config.toml
n_layer = 13
d_model = 640
head_dim = 64
vocab_size = 50257
beta1 = 0.9
decay_shape = "linear"
final_lr_fraction = 0.0
batch_tokens = 65536
seq_len = 1024
Each number is 128 + 32 x the weight over its row's rms, rounded and kept within 0 to 255. Layers, rows and columns count from 0. Numbers have three digits each. The size before them is the row's rms in percent of the matrix's.

# layer 7 MLP down (transposed), 2560x640, rms 0.0448, rows 2266-2309, columns 480-639
109:146176150147140124097088089078109148166159125163084150152086090158058143172050122120046189070076137119104120080150144148060128194136125138068155173154148086210102100079100145119148192087170117136141124092158123137155103144105141157101138096117126134134144152096103114132108146105043147141143199128164101136129117111139141157137101112092159131167113100150138089135112093135122090106101116168148091126113134128107145119093150105112146136110182149160135072142105148086104130107106127
102:170070159085177083089133115100185102158154098092128129116100136110090133138139119096149134110095078123165145145112135083150086086073104141114156116106199109162141159147111155124113111109128091119126100108078085087160099141160147073141091133104137131067119091122162081139155067104098115163102129120168092099148092144126104106102103134077107121114116116145129086129072163162173121098052155074085098128106146077121118176121111102127111142161120120079100104112123127105219125104140120
093:151206170104127138098159163179142128107124157073183121137056123152124165127114135072077047132127131123208078152155120105128155106133109146154143159157165157166139137096102149128097086093101158146127156126102124167181120112136122146138137152126121149148132140114126208115121061058135129097101111096102100119052105178158073173088089127160125206125134090125128160130147170112112076150135173158145154150144102116158136167138189156141141106093114104115106091177116205093135105117093110
096:116204146103180104125110132155116127045113161072142145106138123104117128101164141074149099090149083121143191097109056130064070073162127178203187143133059115139098126147119103144137186133199097175101070162136157124055146101090146148100091103100127129174103112129151096178079158127130151122159158121102123144140097090084125101130104126135113105104120129129162099141101088099112098085134180119139114103094151146126127124109083117129120144123093087160143237156120121089118093111080125
096:112129090123121114056138101164128130127064137169097056106153140075157166126117154144153115143106144171069185120119092090121159135100110119142073077152132111135169167101176196104140111119106072147136133089099149139145108069126075112146106148127139089130121117173140132100120153162148128147100118154172100117097132207138073116120152099165168099119070169075059125061073170148115116130160135102096144187068057157158180152146174084195098161161167138156139155129091117127115067105127081
105:144138120095092140123087112142176119134151196095120133097144089200068110156072161135104051033131134152106122135111092135162126115117169135157115137131227147118149084197102140088144128139115080106149125098149082081140136094173128139138115140125119108137134172142176129100101162130140138074099188117115115118116106084156068145186155126151103156138201044133129146137135193134103148126157160118128192135144127170117176104119148166180094133125075077158117138176140111103120120162164045
101:130132157141134116142138162111101108168087082135079158079082155133128119101057206132079197124111146082129144160139065074164186119117127136120179148138187044201109111152114130152114145150155086101100113121158127134124099116137094091071088124114222141141064091149187168109091133123113160125104134106132074169076161187120083097083125116129101172151072098119159116232126111140158174172158130130158077038097122089133101103137135109133153105132114146112131171084137150104160089086120227
092:136079145163167077125111119172156146158078099134086138113131107052156117046137111133061158081102150149101133131061130120101119083180069139082084186113139110116113115035094075121162077089111087097146105111164143160127097172098076105124087105149088139102128121113125136109122140106135167136146100158097106108120121111194112114140096070146197102126132118115090125145116185138107143166093149082161090144108073185125149206221119139107120127073159148167169111128073158114110118126148148
112:137134092094109122142104117154101163134152140134119125126145097066122092152121100153078099115114174104113218157112091132128081155111120125141200100125120108135177155130125146121123166138180129114142127172162152176075046178111138079159156161164136117112157143121175111174114107184146122105179117125188142141135161106145162124129182171149172085172112103093186134137130150169138132098170131156169116109158084137106163171177117150153147149157047158140128141145151112099108103173132137
097:124174192176115151098138149200070172116126142120085149112129136151085092125078095111092108187139070117145093175128110130118088126160120129095097140132054103125137159148155133120120093161142098149120088130124184098073145132055125095140158128137165073136099153142112131176141117134116118127135144077150132121155156131140132067130128149154135140130164132125180174124090099087121133115128160119147131097112054120096083153171129142166126119134146156156133155129105047141146123111145096
112:093037157129242160131151179073149103186165111151142135113097120160097100085101086189165119176115141128111109129161120164149121117142149145150148140121190137157107088116145120110158080088144154157128172113057114177189169102126095092150087094142106153096133151146088138119086080080116156176085153185088121121161112165101138154097117143169088102118106145127105160154197118150049110128145073155106077119142119115125114123124140106116128121171179096108119132083121115092178058102125175
106:153118103167093173122163138116099089129094132144142115114151096128189146203121175146122147106128119154109169080170144148084133145147097110083098134107132091174137125103135094118122216096125094115137121078140146098091093140131125159165095137079150114185108184168071101153095095078091020135100172124114133142109145097149119138163165076121151171144110138042125105158108103104064149129107173120144154125144143145136139139114148128125126107080145181115146110154106141105176099120108080
111:126180136133102125110160115150136145106149140099179120140109052131144114139160107164090109075144164078093124135108085125132110149154077063136164050125174154084114102136098118050078098129127108137122164149138199123180105130132110148160109123087082088118089107112127090086160047151116115130078177077108120134122144138107122090138108103156166102126151101164098146156087129142167124156121111153112133126085166111102129208121117140100148149165112120085105147142124119143095134093126058
109:142065120145155136147102142137148109098190108117178145134120106126119051061115103109155125151103125129090141078123133114109100115137153137174199109099118151077158155152166124118192088127143155102086129153115148129137139107126087119121115187110119137116165183066113190122110107175159111148138098076110169105087121109081138159152150137157082158130111105154092135125187179130134123093103130132164131127116133158135147184184157165112122123169108139097076141123147097138149115139146130
095:151159066147120135138089162125129092139164047139093170123163136132083114124045088095115145111131070096119137175115070156069105085122166173177079159154116151084141121164157104138088191151145092127164051135077093099188133139209097125126096151131139179128127120147154144118089089138142127120141138104088087133144158106173094195102129191137114086137140137187117077206166078166099107137090078135123147121107129139142066110123129090147148152138113112122167059123114105111092117111088111
097:085133161182116148166099105056129138128143090121101105118088132132101128146140134137072122131145084100108197140175105115086146129161081112126146136121098115150118110107109122147093099135129141165096133103095145159148114097145105161130103116167107144096100128141137137179136199104147168116113092116160132170104167146125112101078080111113105116153091133071116168121104147143140134167140114160138136132129178149098167115119110121121119173148102212097151091146157210157084095147192150
088:126200145134109117076144105124125093176106120110132109102114109055142131108098098136066149151124135176178122150104150120117056076102136138129163136122139112129128151124070116136133179114157168097089103118114119157180103157191132167153101108118106122101124100141142095165121068127137158121114172118156103077139143111102145161116203157155171141197111113103135085197044107131053124136077145100114093070124144100085154130115118134114118166122129089091128135118120101086098157169093072
098:134179069124097103097132127161091122137161196097078124081157107138112126150075098092095076170147104179209132161190142194118076098165144148180069087098141144127137153151166138127112200121149113107143168084123126179105140081109067122086166181120128141177174126126118122151164182178128117114112134151162115131114147109136141122135114176131131113220099101126123108127055110192095127044118177159106132167105087169119161142156039056191090101073142139106157187184107069110113134128121094
107:134061114179136094127140144191105121142154152147110101078132102154114160131052149167163141159125167137098097150117137148111160141191151122152095188135111091082112063149150081098065127130080062136091099073193115158103146127037115108159120113172126170128232148138145130112129128079106056135132137087151156124133174114144121128150097145142106104154108125102160108155176165116147153125094147109157105088135163072154126088104094152163106079179113151101163143151101167100137111108143178
090:083171084157082157068108143153173123127132116096095157134122144162186065115164084136173126128157137139146143097109103123121159210155153136157154134109136137127164149161125149175111057122121087154139126120100188126170105167163095112165134138076132138065144131155101145078092144143064108051132099114135053122163113082181130095128169138120129138118159177126114100138158110118164127125137095129153134127083115170086113154117129116129114164097098211145114159160102131151145086090167093
115:131065077119132135150126097094132165148174174146096161102149114136161129101090078127093103110121123103140156100164121137075137086119142128167166152148104119182144108168082068117162147140109211172199171118093095155167121117092126210107067097128099150116114126111119126099106131137065083174116161121105088089135149131118159163088084100175143109111094172108134077137116130144125100138117154109090132162064152105105111139103154066174111155160105107145127073067103125143139107044101129
114:130113123168143145123107100113174134127176128117136119107132167189188093143098104107144106134094034134123119124138122059147128085153156122145127199103188134179195120101141151092090128180103104111092163113125151131139177086117135102146067189117119136027088158126161131114123158121109162113141153111179086124075104143085107102137069084127119126157099093118123106057149123128103099126098149147154156128087103141147150102111148143184126155144136122073127146161187136174107048093107143
096:152059158120099126088167164092177163163092118194122101170099132166125138132203093156129171096110077106185135126113122091146175097156139124097131068110122092157096143103190116134123111112133185111128127160179154130126074155151153105137110133073096099073088113084150161101122064196080144180065078121114147149135090210136129128153165126099090114096142110117170150129185134155128109159107142155135094139055097138161150111144095116134094115139073145128078141134088164180103141070167149
101:150158119131149113152136107156163152091123163190127140123173116134162096158171081135156144083142110103114082161165122118105097147150135111165096090114084168152163123074111105145164106106114087152097075117084115112169109128117118082097099120115106104147139118070098068113097196114166157145103152118114178150114126145097120098133100142111134152154178191164122157167103110068070154116079109162151057190177156148117173070128167097110130190142153176117131165107138172104152137120139103
095:177143103112119104093166093141085202093148111145111107141116085074135107141205099126044121105171160161195061142105164075165173160096083127175127132150151128107157145125142145148185128112127163140188138102034106100084144186121105131118124138159119111134115105118129166076131094112192096158107085110111148105053160110169148133121122095116106194170194147132048161179164168127147158143154102141122155127142114136162123126202112116097101086128173122113134101158097113134094152097161087
091:122166111086111090124109081163144149123083124080100101142155168170151152145078105093100127156173084117136118118093123181184095064150132115048089139068079134117148145137106147108145121146108157102169095136138134117104077130142127083110110148170075120083188102142164112131166087101128137116095174126182076175167131128146136129099123111115154125165123144151132119132094080150168076128071150153173115111096137157127166120132140130114097109156103121128096129148111119133117105148192096
101:180150119094122133123086125102161091139155139125095171098184109128086142109052164181119072101138180066132154093099127138095130143166108117068076156132118125108056110150110060112188159115092197104101097120142117195169077138102144126115166187158135139179158102131163061138091140179128124074089111145103129097114097137117103138135157098137132087153098110102112112080092147110124139118168117155165180150081124103189194166080156167116039142174132119204105135167101088173085161151123141
089:149104089191112133081152106096138138150177124153138122110192124107103151052109098133079140192095111086155123131087105155131136107158048118091141124186057146106097148125117105124123185080112114110157125119091095127115092100116111171107160209097146114200135097035127092218118179114137134127119141128159104163110103150128070163116166142125099115140138146109187122128091176098122128114149181147122127159068086103079174201169162085124119097137139052115134134174102149146091091146099148
099:112105123171086116161153177147157164197158100106149125115133164094149134141015125147139158117130058100148139075094155142133170130046090159180099119105126152176082102073117119099043131119137120196102174094143096127137152114124149117131120103127177093114142085080126118143093176123167180128101155143157097176067215099076154094154096116078117154155104149121136085137133059141060165133194046176091091096146129104202135130134125149156149113123144167111132105113084148119114114106082162
099:190107085085118162108097165087151117108148112078231134115135140087169129151114137116115136158146148093097159115069084165123132063150100148155142145123151143163097110068097115155165087143095097102130184101110085098143181114155146146054109101088127110099120098112123139134100097130125152104155072186061093096142104199108096100100154099165153132175080156173112128127116176083150124178071198157094127129118088124092108173154116138108106119127147127137166084189072110141146141134106084
086:128103118121107106172110166070097123138219112132102111073182196134124108165143155161138103119132140134138101094133158126132117131116101115142162127158103119137163118109134166129078160112210093126139186137127144140137132143110145135103133124128161077173122115126160089133133114120111120083203047133139159118105110115124121141143143146190086136155102117076146068112032117153127156198130080221134077152041161107117153132167137046149114090109146055209155137137126156143161155169127188
089:187144096110154146095135145088137096097144191108091185162164133138151128084178084160067110149149081165078128149122120136135123129082157142131113122147138148145122139127142146091107095142126179136130101109153115128171127112162212177158157089164088139097173071089133096172064159112154188124090118179129098120073127158124107062088152107178143075159125133169126122189116102115121097108146069120133106125109165151086102186112079135065098081112140142158108094130137159200104180169107149
145:156088136164086157102115120193158186124081121176098073101151169151111124107078120135160085132137130090119132119120092123149087125093129053126136115172105089184126156122117134057162161108143107149076121153075109108098122121148127124163134133105128114125123100084182187091174109154142110138100143171154128128162100086154132140161162054095135147107105128103095090107110159088149138148151125134080089141100116156158142153130092074147097095160082100148156136117088142100143119160127136
091:151119149144072126165162164162104110127119101121139138086107139193125132127137166116229116144062114103122120147129111115080099137092170157076151080144175110092111100140195140110127137146158164098090126162161116141137188135132161094195123128092134128101174148068188131099183117174178115157150172062154137106122114176118128132177057091143103130090138123110123094117063168136125075110188157111160104135121112124117146084133152103129138137103151111121101165150175172142139152097105129
115:124093143119147252146145118102168137163195126142070108121141144164130159151083125129114097116113160117093129154163201170097121114124151129160181103109121145165184093120122079103136106106132132101103147052134170111062121137111115140135128097161118143146145128116168101101169077129086127119090149107162154130158144119101080136153127122155150052165139116130135191093143127127116137192134184152097120079143101086137188102080128140124149134165147155100093104163124119181163140102119147
106:176159140154184092119143135197087195124145115116093139129131116146102031095046119160085169134168154150079101107169119073214130137112102058133121182133068159157053195147131090150127177170137123111157158145128128112128116138098114139134141157169104142097108089066157138113098052125127115154140127096119092107117092128170111150196135178172151177137106123119099158117209157130124105146103129116094191099099165186080118144140159157154154138100125129146143091075138103127137108122110109
097:124078127185113167108137118158106170107145211133133153154121149113134108154043157180144161130133111130173113136102174137127178179113122109180099181127163150131103164148142082103115109136161096109071161138167095181089108127136121135151154118091138152139099126120124102153133080115071090153126118046127132168125129130133118121167150141183171190090165102155097093143127142065155157113119084109108131120134129104078115114141106159203154185107132099143173109153175119069159126142198217
102:136091009101142104122122119128119130085098088184122137177127118174131162149150058095085164122160160050141148088146120183076114106147137126101083189084099089189132150120070122165163136127141142148127167130073137120114142109137116154124119133116192147136102107084212121133096123100150138158144117171152103110150157189162131097120133107088159166118133133118153133142086096155077138055096086165131105108142195143107126091182109119096201130122122109137155127098152098169115143151146146
100:174138067135066157132068131095099103216101124150125146150143138143099129107130134168100079069144158097146104105080184150142132101121159157159081119199147068099183116134143083115126156119112113097146128159164131154127133176048120178042128191110114142164126115095125073150116101174085086173158123156093120122131082123096093162105058118128132107118136091110113107114132115117128202127129128047148107141129112217161145125137091124143165115074159119087118124125120108172136101124158130
095:107136152170087180126096156129159098128143074121119105129122115163102157121190178158143118119115121106139120109104153168133165182130131076121172129152126122137143154168155142126120186151153195136151177160066114187149095160111118158165116171077145103114172159140191045084107175126126137157172139143170120186137127108162112110132157143102095108121115032102096074138143127114135102158122064122110092101125128157122162133124138146188099108132125159112115101102159133119135108122172136
092:150070128120066118070114146127102116129138149160166120154126138137132117131122173129126111170171214101126190072172113182133110148078100118126117170124175137115088133165173109131224076141108114104101129130148115128135136108117137082117053109083141151099178150077102148104123096169193111122084072108146106142114158113159194085120064079166104121152173095131111142107124097081097078073125195123165115144097133163101165101139128179166090128110187099109123092162108216137159099064113107
109:108111160139241159112146158094127117108150141195137092108154159124123125111101072165069127090136139139129129157083095143155137144039131143094141182182157132097060143081196113118077130110102134181109152120136155153173155125070122165091146154141144086110133074103184112138151101135149129106106140182086130106157104148151101143137154111126146130072114118137153171153098125142147091146167090140184142140154120083137122163145170145145093116129186156185174134109134134156157074155053077
100:129133099119141151165132211133107130123158144086129146127129137066112135191161175142159083126125114133096163162076137161180118152007119099144138218129114171167119155192172116143120129089088132163138106151088095118127124104155131143125038151109108142138134173194139183075085138142194107125140173119109155181141143065140092134121153076157076096163126102219144126117188102099131109112128174098034092092154135090104094103127114131173068120151099135157127082133113123121162113080096169
084:172096149121152144192137135123088165164124141121146128111111118140117124112043170115137145147109167129075114114180117107151088095170116149141171121130085109099103152136141160128144069136113038113068165101142135119161108182115117116130127189115110079148167061063195142083083147124198109114158124146073102086089133114081101146132127100148101154124115127103092102142149210089104090162120127088100134116125158148094152106169186094150090074142153143121137117211099113113106116153044129
# layer 7 MLP up, 2560x640, rms 0.0496, rows 2267-2310, columns 480-639
108:166117176085172115084217143154089148070108166181117127124133132108162136120106103130122135054175126134090098143163151219125134120131109080157173132124088121100098146095142123107149127146120110120165081174155129090118115153172093127187099134142062099120181077094130134084102121080099163179086108114157128083107138097174167116076171099098158125117072122095074062098116101167067095145158091072128074154115129155134130119172137052122183086126108116196137116099071108112132144086224131
094:170103123126128171153134089158179128141102156174129128138215156108121150106098127079178151140101120138125095072120078140135162125179152148127093116100124176136149116126113149137144139127134100142152083131178144168107144115176141190115128117091101155187118089132126071131171089118095135126091169175139192127100159104183158143111088125147095127127065137101097121109108104092131094097128114123129167167127168102130055104166099137200167107166148129081145088114209115158117112169119112
099:165083148148128092198145096098137164158161114148125148160138154092154158206128139188162145142143165114137089126177139232170190101096152092139115057035135156152097132122099185116087130130083137093113164102149082127215102101164100085151143093121155095126164100129085144033188150104170157110103121122127115171071149142126165178152135183101126116147118098134104097118108164140140086119133071135075170153081155119126121140099112109075089103117113140133155082120076149162131171055180117
093:177146178093153199120123151114198151098160137043130123158083178153105116128050141134136173126139130099081139137163181163162143129148128117167164161138078110125029135152137136119134121158135147130157147142206112163127135146176167161131208118114144156151105156094087075143117090082120118154189132099148125078103128174127124109087114102090094168138157071195186069126151100186124132142075173166166088130171196144076065124108171094118143091092138056143157097107088120169098130138134105
103:141157147092080066141105100141073150146139104156063158144089181133122169210111129143156152133144120175091148133124084115080150091115053155082100102137131079148089141131142139141121142131100180141153087176145165138024133134140071146145141139105138126063141064109118091026056028135068085144144078131099183125155124102120113127101104108129080109094122085083113152111142113136154106128129143092101164169158201156109137090095133106162154139086132113129206137225163128088110167131177116
100:125171091093104114120130065161185124129166143141153097103134145148126104150103078117209099144146148107139112119126121130101177119119091128121140083032193151132120139140166156109094079181120122087124171182120149100076153162122114077115169106086077153116156143069126128127069131129174097147190102170097164135166142167064153146116090116136070119076086151164173110119162152077088099097107099134108157161142124076086147128072123186108081074153116107104129135123114159100107108180172119
092:141080076101154191152134099107091083114146107142107122161147166108111189135114148124144115138109113103125084105079153123132128122156127100127165102125120170173150121155103134120140103157124090105126119107113204097103137170128137158179179166122180131100135155121125156191106181078136138113152094132107134183160129063051094113142126108115137156139120090146169122051131175103152079128151104122183099179095149120101119129080095179137152173107124081087115135058127144112163122157132077
109:148143165122168144184157074160101135136102116122153135121104109076128151192118141092139101101148190116068135066125065146122169108144145157193170113152116067114109135126130146122116147139147193165160125082141119151071140129197115116115226133123107083166113192106109146133145126119115091078147150120148127079122129112133126115102059180101078135138089096148095124050112156135132199157107113090121156110164183112137177156122093107154153107184090101072151133095163136090115158178175148
099:158119138157106059088122113115126127095054138110114135124121091176149108069085113166147169149137167169141080082175171145059158118094155111096095115159156114090133121130094153157115161170144114080110087172156144051179110094124125145119165122092072129145142158080058139098121048112090121162178095188139160088126168154071162127137131166127076095167124106161039121161143152111148081129120162128128134179138163078146186170111094176111136133132169112111076080153145108130125116156120172
105:158065129183131129148100139144123120116139170102078099119127137192082217168086139208173166113099142108151137065143120142171117127140134122102139145119191104122114131132155161164169106126161183121094151135181135146128064149157118100144143109105124143127143132103142149133105073091091192110130116133110154119135132100131167153134122135125143149129091110066138127126136123065095144165121120073094135201066170174147109095164113126113098106090091116118137121117120127110155119101195113
108:135118136110105063073097087088135114105131143111100113149111124103169109166122142121094112101130148104090113161084112192156158130171152115193163117129114083143116121162097104107173090124155200167150108127132065094143145165156191187151148098168143152106151062075108104110147139157191192090102128108126123079113125092203142114093109140128136148142134072093062090134117138165139143149105186180149116165107089127089128120194213102098119138122103078136157115142150180132166118126157084
108:103174124113104167087138136099149157100107134127160131125095086136097129108110142148172130095133172125054142151178089131163148177161089131127108128122132117149151129180163169127118070104114093138127163074160176105130139117119166132088138095166093100123200118058151149129149124120143128147128123172178094167091100169146209110122128117093175139130140136172157122145074158119069156152136107149170110110126137132096140117138157095095141086135072100137124146122128061161102211196125103
108:154155083099138188131132183149122153123114092165163103129113086110187127095105083098136170071130083099142105108146131161158141100111107105059163142061162113119153100111138152109106125153132089094079165083143141113152082094161129161111167139132098042107149111124166172149105114157199175116142091134115109107132183056081142101104140143071112132125143136047109125150104090135191195145200186143175098138125116090122147154149123141114141150093091056138205124132139133098089114146184157
094:172188156114113092148128131050198097123081066113095068105093129176151140182117108113121151154137134158128142123154042075132127120152144134121164129146062177159118089147148125155129140135120163116107152150104101115133103085147099160142082125144094143105158104137132160112165118100142120137107140137180146090078146111125157103105106181095116141184130157170148141154119157046124119114128154090129140150191154117164115145171122141148141164098155135122180123179119114118145163162215110
098:134181158137138140126116167123185121072157097177114100156144154135083113150115123134131124095129152131145141090121085151123176177110135094159125128072130127163055193134184101091142136159169125111183086111107137094084086128117094106097149106202123087144140144093120122135057106082115130158132186138110139110144137133129149118108178153090090134156101134148111120116161105125114160134161116138195118126141118133081101145114164075129134107095104091158127121112115091107123144102190111
090:139157108181159141173089156144102177078152090112150144122138146158127111160089096107090128141137109134102140122153132140111178134088156078215139107152125121115109109083154123119142111162104088155151145115118102070149191217101090079078158160134075135157129161065077114142159158083111064159088126145091140174118133092141113129136060089138056183160113174188120160074161135192136154156141079154096081148173110141119134132135115164120120113113186077146122111094168200148146066086125117
103:102093080108161139091141102133045170099070073114145178105130148121120142130103153129163171062165133156119192165107056201165134147117087114136142199154134148113117101108118157123106163177118159158138171096190162111101093132166161085191153106151155104098141151099171111135096115141135125133144111145140174111081157124151068113155127091127146088095115085146101100123091091128132141107096124124108194125129104133141149154142093138170079088132164125112202127162154123105065076105121122
107:133159129101169081132107173182171159147141094085121139096110124155154128142094135119070178106084138119163125131160174196120119077109067070086147141143062164145133154144106163089148112165181143104170168127171133088116107131166182101179178077067086165116075147094120136121135127084144142188147098118147085175123087138094113081091127147106170122061123145117075087143068177116128143157083135146104144118136138143139140167143141165128129118114113112092134104125101077123097140163057114
094:162108144147132070183172142136084113108095131149100113101177166138096158147114197146110172092140124160107107134130166080167111159133132135106129161147116073112127077155148127116105133167060089148175155182153131085071137081145100183122139125113085111086102169103128098060109110134151127183129135094117161129146135142117098144168167115125145096116101085087165151121100141175130083179104118101130126140126145054139083105207130171134136090172152121119128123105115132128073154165134142
108:129119135092174080121143129133150160016165150113122093088134147129127136176083102132101156113145156154161120165089080105113117174140106140131136148073074146174110137200137112145124107167139140079110178217136138087111158092101092118096121118078068134113164074141099110111158122081191116189197140122091133151158072122146145145117101129099119110130099141155102088090124086121131124138092180132136162081134112149123161091071165138189154127046109092165095100155170149103106119123084120
110:157172147148162143098154122114141149086088181147155114160155143102154104155099136154141119091192180133089122115156108184101102063162164113095102104165174145142097160113096217130138116138149144102143139111147126105107145100149175160088186144111125092144160138083107159097096056112153145044145123164106151121142129156109191122174133175097107091160142142113110114094134110132133112134152142159133173142110058133119100131169090116114139086117097081129170119138093141109114124122135120
100:095099117126132084096109137124142157110099116127110099164140167107200139162113134145136168170156158116139110145111094150130154150053063140083097203157151118147138163123125184104143123185084197150166152118111184096094128127169101101155135126123080154102090114168045098105166105144134128135171106174102141167153131090120163141097097121114085083170117165125110106141021135090117127164144137117096181124127149099158081181113154147110108162099122173119174087134163058144091149117118135
106:105127159125106148073035089117147159099103148106154083124128109136174164154112099127152133095181136176036136135091116066149163136129140078104107101117102061145113167156158107115149159126163201175129180111171161141095067139136146165121154122160092099164132147076152130100147100109147171083146107121097104085099083102133131098097101124082136099121118095156187124051188164191161147190142159069117166083158104127106153162061083112138098149093105093120116146163133089144134130101104070
097:057120131111144146126163108112118114101090079116113115158122137180178191154085093173163107164140080169135126130102087096124155125125150155170190100103102134116086111134130073127112069107107136100132141128166118098156100132155085098140119104148130127145146061070077122113145151119166138107143144170137097081104113164100106107126129142116122115189167133088156082092116082158076120142109048118111118145169156184198068090137168080122165191127162130141132064112140107182102107103151148
093:132146142168163175128090121131116116119129077087139105160103094091082121143094095143126101106158131127154177174140074113151133157168122117136097143179069122150144138135075113150118096191163149122087125133141097100121148079146137076100126085146160145096096115092124190162151128115176156086126088117117134120169150145102122095106127126140183147046124125132107132118145153153096151158132130075145176120126129110088119191086107120151151162153101105155146118101156068147127109082079093
097:174140078113092178099095092112143179108086119147116091177159197129106162137116146136162137139197180154098128137189044119149176099156119141155150110129165119149046145171133101119166162134154139106132150103146128066094145125172154097117202138082163148151128178101091074118131096161143101077108105068146195121168059092112141156160160103114119141120044159107092109169087102115089176152100129136112147141118151160178162146145066136174142173095150115124145097134138107135146143133170098
088:119152146131182184154124123146187163233164127096118075162119206175087114196108110113144117060090148124088169122146123068137128113121181130137152126056166112115119145100144184158068135146130108182127133170136120113113136145188146133114142114131072157099135157108083152137154129117150104092100147136094123061176157130144169100110151104141141120096091094110134138126156114161062127141143135150077117150189196168182136028110130172153115139122104124155096111024175101125133121096152116
101:153177097108146119103101066057164092113120125124096120157131140121165112147094122086179096138172179122085171146095024090057128148128098140171162118110181144170123189166133141164120112156203146077130140175154164095097098112123101144185168139132121166126169150122140094101107108135098057116135088080141139123149097067168158161098132097130203115078133122110150135117122097167110113151137178140128173124124200091099151117194146096114122129109123153056159110144102132065071138113147201
102:147122153107068077127129123118128097115120109078193145171107100138182173111093140158112152101124081184103119071124167114109101156153114063137209097089117082169087125106204088114126096126142128147125114142153177156119086169141129166068137107104087149098171123110100098116136109135105173131123062141126160153173132181144129127091091125130150112124090103054134172162124131118157189163076068145141146077178168158109132132134174131083132184103126093147173075124186130106090179134119151
086:111114174140106104137141153214132137137066108102222183245089117156110139115131083149153123153133107144150130131132063149163130170111144158118109077127198103096099159101128109111147137156076172125089107159149136085128119181142098104152112125114091161094175168169116125104173104175145128137106163115108109129114120137155121114132102138137166092136135139150105161130188136088141066126147175044161107141191111088130121162137151199129139171140094172080100117089177102137156122101118128
093:107116145137154143129108122212133110122082182128077123136130117148122180109100051108137137180151131122119151085109104176156133122150102152116136167131030111151097130127113095090164121158141112175099161157127214137131133111145162080085144086108164149114107106114167154126150156118089124153141149174108134121227195098116155123131141159129129082144127127149112133072155071130132152142164110148139107089145113131135136118140136066122115120162109099144050160113134105091097078146122157
115:119123144117120104091160081119198235076053151134122052125183155130154095140114072139107091111160122118136164063109093134136214092143140093166144116093133138137125165171154174095154130160182122194135116125126148084103117146144140146115096187066087166121131137063115096161073090108127119109112161150164167125120066086136121131107122125097128166113044131182140107123081135134166091144126101098140159133111163144143107152133078092117065094110130118109119134118140156096178064109146177
091:103134133148157122035134122180099086118139121156116074190126145137120072124111122181128068100149106146088125115133060134174142150171096098160149126035129113146111159145108114098135109132138083148146045112100135084116076135136096105179157134112120118125158149158096116149121144085090141076116120158129093102152096125126148108102204078126088130153108117128091162124091095140103176124118153160121167145179049078161095151069117179221153175154060099090151155133100137100151147157120063
104:112101134100131130130184115129068141151126156125109118109125135107149180151089164096091173093153176146109098092101153134153116132134158094140080147171086119162120152158137147129133151159055191186103167129153120078083086095118113111120187117127125130138144159108130081062134087132114078125195126129128096091124150153182132144126125150126138077089125079096110062089089133069143185160103164121095163106153164098128142158119143143204119126070114118100143128121181189119111149161176101
104:102074139119115079161127111135146123152129132130133130099120093099159114144082203121111136100146156164108168159137068083091089152102098158143132100202144152108076162185142136120102129156133221060114121137167164117102108105158139123125166133123130116106125081059124082058204083157134090130098143123113186106071130176050128113119125119159136163103110109153141175132141087113134146132106058096094201119128205112136162160094105145125169147143087107113193118111055176114151126129181108
096:108144178146111106123107156091117070097097149108067127126183120125125137125096104108124123138145179097084180200107186089095119114186068199099111124062090099082138156140110088118133093194114101127150143125153158121174154133146160088130113119148104149052093214088134110074162109086138121055156100138140138112106110139172160097137085058134160104089095146156067153163111134149138070083087159062154157160107124122072068146130139174150145124084161145107152154161112173091122092108102142
103:128136111103099139120127070141195144125094100149156153111113129091136177107096113168110126115164169077125083058144121132129104135161120168099145158110188107201135150137110122141144067185138056104140122099206122101160140154117123117113124143080141143096113113152060122124150143092100133132161036071129133165139098124107186126110164137086057172108089092139166110141084178169125079124111139168125085149112112128109131097188103078175124089126133158135151117102097168096090128197221109
102:088150132099094115113131137107127143114141178155179146119108099134079126158110131094167133171160226182120167121116160090191151129123073109132125109131096115138096162128162083148167167173175155126103112145158178046123164130156118093121217064121086134127140158144115153123138122160118152127140106125090144150139095134139156137101131182105143148148107108127154166073106127083098180133070078046124149119097120095095155105147122149063130138127109106093124120150191147158132159161185110
099:127138153119142123147132180114094151085174142145101036129169159154082157151109069090156177117143107129158144152099050162148157117122106170075091112047118071138096151100144079131101112121085136093122108149114150022108139103135145120093152117172164141108166100109140170176180120111169135169102081109092120107179107174144142122114139062084135106092079112182113090114112152155106152109112154094163141178147162119065124125117127067109135104161145090143135151132095125122140160151130146
093:122102185119192117175083118119118164145121106139156157188148107145129130155110127141050126060131140192093104143108100140164181124130134119143137095147111116128159088161108174147163162151148196123163156170198172087057106112156165167125184179108138066169132160141123079162150141103118081091149224161156089101156141129054122114143191091124128145000104080115087088158155214114138147129133178072094123105175131087090106110111084113147159112081132176132119147134099081121132105172157097
102:147122117111181131094161165084128159160106140097120103227171185178090174114113098116144186119091120155100230116127125079145114127100130154150160120201149169095091150118119133120129170127138110123129122076130093196122155153142138137098097150146125133071133169116117085134158074119169122108180107069138140095136143062119136107134087143114150118152115129139154106167119133089132145094111092078173156188198180106170127138152141127149095139138099090071158105156158102182127058189102104
104:161127117103178150138141190097149127123111112150088109134182139148138148130113092131116118061125122130146160087146078131086171134101103110100144109079193122170154066170096118048136139136136060148132121129101110142169110100133093123144149086097063104018151148148147078125122101085098127160156196112148118132139173076114166135153073136090098074099072129096075121070075162178106179147108175183047166106201092138144086159122161109139160112134201160136141137146117143131071104159183156
092:142175132093124160143154117146078115132150149102109113162197158103139115163087148129087152084125213146114188173102108126128193106102177066105160144105134150166094130137102141114135125151095182100205166144225095148085181139142118172116136114115196160163090084149026126132105143121156107111104063097149144130102118141131158135089177141144121071110165104103143050112139131134138167099124174114167115129105129134132182135174114143135168144079089057155157095131096129125110051117159128
108:081171138080118046099115142116129213130175131101163121126122132098142148169125156150115096073124189177175141171175122100137109130109133172075133164104086054159100089191101126169109121151176183142057120148143192120098068105136110163142198126161125116125144069094129100105168121138144095131139127165114194176182140090132152157122213112088093117103114160098120123118055127110144084123047052120097107144142125138107114170116114116172160151123109169138105117152151121135168076165145091